From a checkpoint of a small transformer trained on Wikipedia: 7.3M parameters, 435M tokens.
Each number is 128 + 24 x the weight over its row's rms, rounded and kept within 0 to 255. Layers, rows and columns count from 0. Numbers have three digits each. The size before them is the row's rms in percent of the matrix's.

# v: layer 8 attention value, 256x128, rms 0.118, rows 20-63, columns 0-31
# o: layer 8 attention output (transposed), 256x128, rms 0.17, rows 20-63, columns 0-31
# q: layer 8 attention query, 256x128, rms 0.1, rows 64-103, columns 0-31
# k: layer 8 attention key, 256x128, rms 0.108, rows 64-103, columns 0-31
v20 071:110125166106161135094104110147148123171140123104117106126182085135172087129117167118149125122151
o20 078:135114136140150152171121173104128109126137135151121167113134132113108175101126118162126145122125
v21 066:122111120173128123151105098092136139098134117125148129102143155148141141108122103099171156140151
o21 078:146130096128120142140127084165157123129129150117153111115143108134162142124124143100125118101102
v22 086:138121128151153112110172136097143117176098096172135167142171145126146121134104148094097114117106
o22 090:172082102160138147122177120075111146198154147142140133122147124173072137146143122127130094124128
v23 069:119101099114078165111139141124103115151108091148130100152098140130153074111101135160091155112152
o23 081:134135115148124144159084135142168110076141124110118102121106149100135104131136138165102121082120
v24 067:106122136153098158128094150151120107130143119118118087112130134118143116147114140123133101119123
o24 076:117119154149107131124118134115110135163137131168118073126181127095103171124095134146131127119149
v25 077:138126143124110118150175143128156136075112110106100145163153132133105142161102138145150117135131
o25 083:156148167141148135152112112130143112152151080164105135160129125146150173130107137120162136119132
v26 063:152124127133093102114119108158139135107171120105117139139123118182118141159093145136212140126135
o26 075:102089124097163184094132131147132117117131135158141134133136124140133176138126086096099137131135
v27 074:106184142094087131159096104113107118130123168161141125155149179108138125115151179080117133152125
o27 083:128107135108148124131128155105137081117117127093090150151140104163089164089124133141141105116121
v28 071:164135093111123149139150098126114139151131120096143155091118079149140066153154092123128126140133
o28 080:144148131145100117121175165104152102128126139137130112125169124095163117105152169066134126147105
v29 064:100071106130115157129129129129176149116146142092140075116148164111144150124130096121108160133095
o29 074:132157094140108124098086157160147135108132130084123067148117158106139148125125136114123135110127
v30 072:101110167095148125173067143170140128119119129133110132125153127113089143127098095126139142146141
o30 085:130121155117121130109124114123137107126143193139135128168102124141138137136152121121115154123144
v31 070:161126147119121123151142176177127129123115119109100129156124128138122136075134126110116147179162
o31 082:084146174145119143170117125111087111129135119183193112103156109112139102141083154110121132137140
v32 069:136141178130091107128134109145094153093155107112138129069079113116119130125146104095138113126120
o32 079:097108093120158129115102150124099092110117192129125097131117101131170117161113165127147125112167
v33 076:183116115116155136148123122109073156130139147157165133117124138179098113135133116078120146161087
o33 080:127121101161118146103120109126122146150113138137099103145125115121115131125139134131156096125117
v34 067:100130123119116139092162115161106130087086106112130153143135179107115146096169124143084150137130
o34 073:168132109105125170083159122123114129129118120105132090093109167143146118110151163144138098102122
v35 074:121112156086126161101152116137128139082131134102136156138111141133159103173102127115133123073076
o35 079:135137119176143153104126125203134147093170145191115072151160112143157138098099097092169145113105
v36 063:113131099113155116082099152151124132171128097165094146141112151138149059134139163123113142090130
o36 081:133142140102150158147127165146134138116092124111127124124146125115100102178104115147136117152135
v37 077:151147146135106089125154169163089172105072132125104135132120102173127182152130139154131111134115
o37 080:119121107122190181159117098095115095134185133162157112117163167143099113103123102088146126121095
v38 069:099141120131101105158099120158109125155132155136099152117138088112141105096120110135069083120172
o38 077:164099134077112135153136148107119124101145101098190105118088143114109147163143183111126128120132
v39 066:108122149124109118205172154134146117108166092144160141112132126122069133092081156205118145115114
o39 075:182132167122121143131108157178178095098118126125136109103172106138148144140127107137194122133123
v40 067:100123148117104135159128108116115117096116129128114125159140130121131156130121144093108134144147
o40 081:107121160126083124152105139128127115131110117124092147076107118132107086125071119111141160170128
v41 069:074136111099117156126170139123097153117129100121129145125132066096120132120140158131106131152111
o41 085:123163125127147123093080134131130134170129112112151136147142126129118116113101117111093156129174
v42 070:098134136150141123110152114131102147124116148147100099146094153150145145149177181128114114120162
o42 080:154128108095117100151138142129120156102112080143127117142147150167120148131139136125159102140152
v43 070:124135110136107126158134130137163143154115133116111156110162162150118147100146125147139146139143
o43 079:167092104164121168126143111129127104112118142117119111070154109153109115134132141134094119130133
v44 063:117140142088152153146120096110127110112083132101150153140110106134154127121111081134139119077127
o44 074:142148107110106082139127107109169147132163164144135102121169178178116126109127093107166146119092
v45 070:130143113077176157102162125164138155177104086060142125095140092144124133154130137114109151115135
o45 082:120120087152124162091102117107097083120126126113098125149148160112184109107139152096123144130161
v46 065:143103129146147134091097141090152161106083127134139108155126126138153117156093152166147081178138
o46 077:126137112123105156156168172090120138120100133158116139156109096130134138131117122123118133114110
v47 078:185105134106138135128162169104155130114153102109129091083114116136096099131126068119135170124165
o47 087:121149155179099126099132115137097080162125106128155110148145148091132114109156132112092084103117
v48 077:109089127133129109091125138092118125118114162158130140114122124105139152107115144160161148104123
o48 084:121149124100155164165119128119141194121149143126138130150116130147151145094099158141127115083137
v49 067:162118141126149128109138093127136131115095142117163158159137056077125122150093098120150177100154
o49 071:157113144123124126151105131155140103147171125139098139096096108118144095108099129125126107139137
v50 073:122127087107164169098112122117120074099086120149080079079129143133125144155144103128132130136103
o50 077:114157127114119139116151105128142180185095111126145133154182191170119126093097120144130113107122
v51 067:112110134154124136151094144125125143077124144162149133117140138166128165135116119114110095101126
o51 077:091078139139127183119109104171154128212129136136130108147155126100117109119128108142141139122090
v52 067:139131085114085146117163064132112089097135083126129107181158195150141131119142116092100152139124
o52 073:153153117139133143161161124112119171175108138120100125156101154171131128139117093147126115091126
v53 071:178108084094091113131106127117109145106111140147115117130105145108099121100153162153154082146127
o53 081:114165164120172110105128144139120108125115117124111109127079120108114091124100097119091075133164
v54 072:143097130106152124170089148114162088125137105087190102106149119120136147130118116171087129144129
o54 078:160165164173159131103137149114106149162140143108154116095124078153176140182118119126108142126113
v55 075:118161101164124122132145094160121175135123157140102104115092162108117080119124170129157132169085
o55 076:089102136112120090114089125106132139055157127103124155119121155131156134137145130165108111142106
v56 065:160129126122095218111130139137126137147143093170091143110143141153110184170120107135160152116111
o56 077:145137151130101123128140066154123108171160143155132126115090154140129123131085127154124118149114
v57 071:176114094122140110138142154116111141105117112143170139102073122112130107090114143123108116149103
o57 080:135117133116155162074156163105147138108105135165074098140121127151138128146148141137141130098133
v58 072:145174099116166161124104136122097115144109087101142159073134145119144097122146154098112107091147
o58 084:146133110137104119127107101110107147149132127105088091189128125115116151143124148108157148125106
v59 070:123120134134135126102179101164097179117113150144114137102091126110140130118131108122074110123090
o59 085:113123167107133151133142120113104099115134142111082101144124131109121127139127142096158129105181
v60 068:130086122141103108092151117127130156143128142124083150118098130157135115091108098131113158114140
o60 079:104116145112128161158154126123109139128148104137192157099133139141103100129072115148153148122099
v61 073:128117147119106135143135166161134108162118117132139111112129141110159145093154120167147163123077
o61 083:094111140139125148152129109143140108116143169148119138127152140110136151153162158147197112157137
v62 072:108138125148115103112096129134113140147139129130104112118139111128103145132140118123084151102089
o62 080:131121132134189134123112122162152102155111110174151136145151136147142158098109147126121123140111
v63 071:114079162102103127124128139115100099143137122160159138116137123091152159160123141147157127125100
o63 078:132093085119145121149127153131124150150135123101162147176110120126170110143116082169114115140123
q64 049:122118135080175092111107143157145117105164152164128114141121123048108130133100128109141127105131
k64 048:137113157117123125132130135127153155122175160169118121116167145077108141130127138085120144132141
q65 039:136101131159083156158111118085154129137141130157123139151130097177136135127183117175105164125111
k65 042:116111111126108131139127133149127096108106152151135152189066074153160130112145116190115150115107
q66 039:097143140089125129144109111105156133102167103102105139165112128121146097123115087142138158150117
k66 044:112102145109149123112103097135160134139171121129143070142116134084134121138073113125143152121167
q67 051:111121109148107147089099121143111084159079083120135165155094115153173111118137086169125128112120
k67 045:133115120141113140091080102142103100149105114091141153136130143132172123129179051174133149109133
q68 054:161100085147147158144149131136164146114156168129123072126134128167117129131101095137109093118075
k68 055:129146084145132161156142124158128148104200181148131112127122177144130162157117122176125147124121
q69 066:102129105122135127134108130143133116123115112106132112164088126094140141112135127142112140128109
k69 053:125115120074117140159133110150117117173144128147129118141101154154135118102107119151141133144108
q70 064:121120087145172134110099135137129092133114101097120125163124125097132140116136158151127101122094
k70 059:135112149129097120171131162104121099147143131120133104127109134091145111089115146158100145160092
q71 070:102132153110106092147161147112095096122105159120137160135114124091089132123138124119110150166116
k71 062:106125160160119085135102118128119085134113132105118127171098116136106142158145124155091134126095
q72 089:106132161136151138119163152158136132122156121164142114096148126149106132078123089122146124095134
k72 085:138143109175163152110160106125109141133124109151161135094174155132127119123145108100151138092140
q73 087:124132111117133131125108135117099136115076132081108173085105123091130126122147137120116118151095
k73 086:124127132120174111119126137161110162079138077115144124103149126109125122110099136115127169172127
q74 094:129152143159135109137180125095127154165107136139148148106096133122144121152130130097146059107138
k74 107:135079150156144111178163102124122130134155146131087120131130115128095113131117142106155123121111
q75 118:129127091124153138136104163161109180144080125109074123121109121166149173106142157105170142144125
k75 107:123167147136147154142129120122158160172116151084143122156162126146138159135095094153147153124161
q76 130:155142107138103120135097098138091167128139122144097108086137137118120145140096127118140161154110
k76 137:134156166162084119141102122133159146140120159152103153103148080115148140172095117153174161149117
q77 120:191131158128113095134106163099115114135148132132129141158142136120149080132134090107136164128131
k77 117:145126178139102094105116145089114099146138112121107101149148149137088119161148073162126147140119
q78 141:152136152129115110109178125152122120141123140123159094180123138108126143115193123121115126145144
k78 145:144151083126109107130123117101146121118102111116107119139128123161133137142161146135120128108088
q79 140:127113149162084118166143097141137162104141144133145130102141122142108146143173126119153106102134
k79 151:129140070147095165109111173102131165118125161162151119119111085152169149122147108089108123131133
q80 149:149113168148113108112118177115123130100093111131130129176113121094121144125104140140134131138187
k80 149:097110107140147146089119092101093113113115133099159122114123116106153127130142099159157151111176
q81 149:088135145125103123132131112147137065088130134136152165089156121140165154132148154096127057132164
k81 169:153132122138104110163141158168145090064143134121093137137130117108118108130132138102094116187182
q82 143:127118140123114109131134066113135110109121119115149100129152130159110144128063118134116118139149
k82 154:140119158125173088120127136148110141142103148144146102116160092129132136097132101135148116182117
q83 135:158093140113064148131118144148112151110154134146138118166185101124088130104128139140142098114129
k83 143:176082155123139150148105148101113194132105115103129141141153173154151152104167128121111094136120
q84 150:144142147087105153110123147128099141106177130110102131156189135121113101162117112139113112114104
k84 153:165108185129148134135132152105059110121124141146113112154142143127117130126129113175122146101158
q85 168:128116098145147170156088130122182087098139166121163141140075116115128115121143149126108144127103
k85 172:096106112147135105097117102116128141127147123142099124125105121092120098141114104079100124149117
q86 134:130128156076165140121110130110151129094112112105160132118101144130122145105154139100138156147118
k86 148:113111118124134159122142173098116114106107112163088079151136115100119119079121093066141125120138
q87 142:077161123119165132120145162138114092137162129154140128119147054127103121158138113117112161129111
k87 151:121148108132162131146125116142129164122161113105134130096129157163160134144124136183128142079149
q88 043:105140113097150108123145140137134106087111138121178118119080137119107145143114147122172121113141
k88 040:124124127106120147145158118077173135104126139071138121108134134176095174146139145124172125145117
q89 050:116124163091133125144117147128192129112143126150096057146131132091119115122105088113136149121127
k89 053:092125162085133108131103128116160165134167123131113048157133144089130136153100105106121162131141
q90 050:114138152088142112122129127118168178085162134125085075143135138100107127141111149099115141139114
k90 049:117134172094138138137100129145158173107162103133135056118110152103124124138072169112124142147146
q91 040:101155113132125084142135138091195145100130121120115095159140145101123144158117121137111136113099
k91 039:074119118115136117123129113110164118146142120149142046148106144137144146128070136161132121125113
q92 052:118153143099139122133131119147078110090160123106137135134163089111102109117112171091124147120167
k92 055:111159116116107133111154119121147137115130110105148099136124165090128113123115155093127119114110
q93 056:105134117119173110137102116155125116092152140133125147125120169116132149124136156111141099137112
k93 045:127102108146128124109108118154136128073123122166108169124103141116128174116110159121156106130119
q94 063:098140137105150125154144126162106128105116153174135121114124148083092141140147131084131106135114
k94 044:118121135121134143135144096137082131174101130161127117146108149146093121148151114118091114121121
q95 052:116154149110096090145117136080161109135122155120120148166088126108142158183135113143094130108152
k95 057:148128133116127171118129106137103090142118113174112146136134121162138123126163107133115102089161
q96 074:114102140166112103132124151144121093142148125113149130181155110149110124084142129132162177139113
k96 067:117152148151148109098106123141195122073081142125141145138111096119145169107114105085146148167143
q97 067:075172192129120131095160145136117125091129125110140132084073111141140144133104108071146120116134
k97 085:105151158123154143109159117143152132132150147105172109149089158141135170159135150104115113110095
q98 100:123107084146121111126119146162114085137141174143109112143149160112121147100163162156137158147124
k98 087:139155115099127139121149130113070093113142161103162110140096132088106122135155113136113121109153
q99 101:115130160093094158144151194112159093142130138125126126100144115155122099079162136128123151123102
k99 120:115122134131099135131087155050167112166105159087070083156124112130096132148100155153155164131135
q100 117:143113122123147139128128120108110106137103142119121122172163133103150123157136145133150066136129
k100 122:158167163110148134124129152113131106128102153084184122126165131139155186146155123132132117125119
q101 137:133135155146120124106160110134136111148166122120111170102124128154093095123151115134199106130128
k101 150:138142123112118121119122127123148070133133136170117136143100131143128125090104109124128095113147
q102 129:111151149114131108163085109127121148137105134090174158127119123155098123124106098136171108120168
k102 143:146104103127135090144116116087146116138124171132111155168084116131124141127134086122175113131139
q103 131:168138147134101092116127114124094142129139144118100154124129150108166126137084145117143116105110
k103 144:129152126084121124133102132104081111141126157132165123134131182073130109091099103144113161128146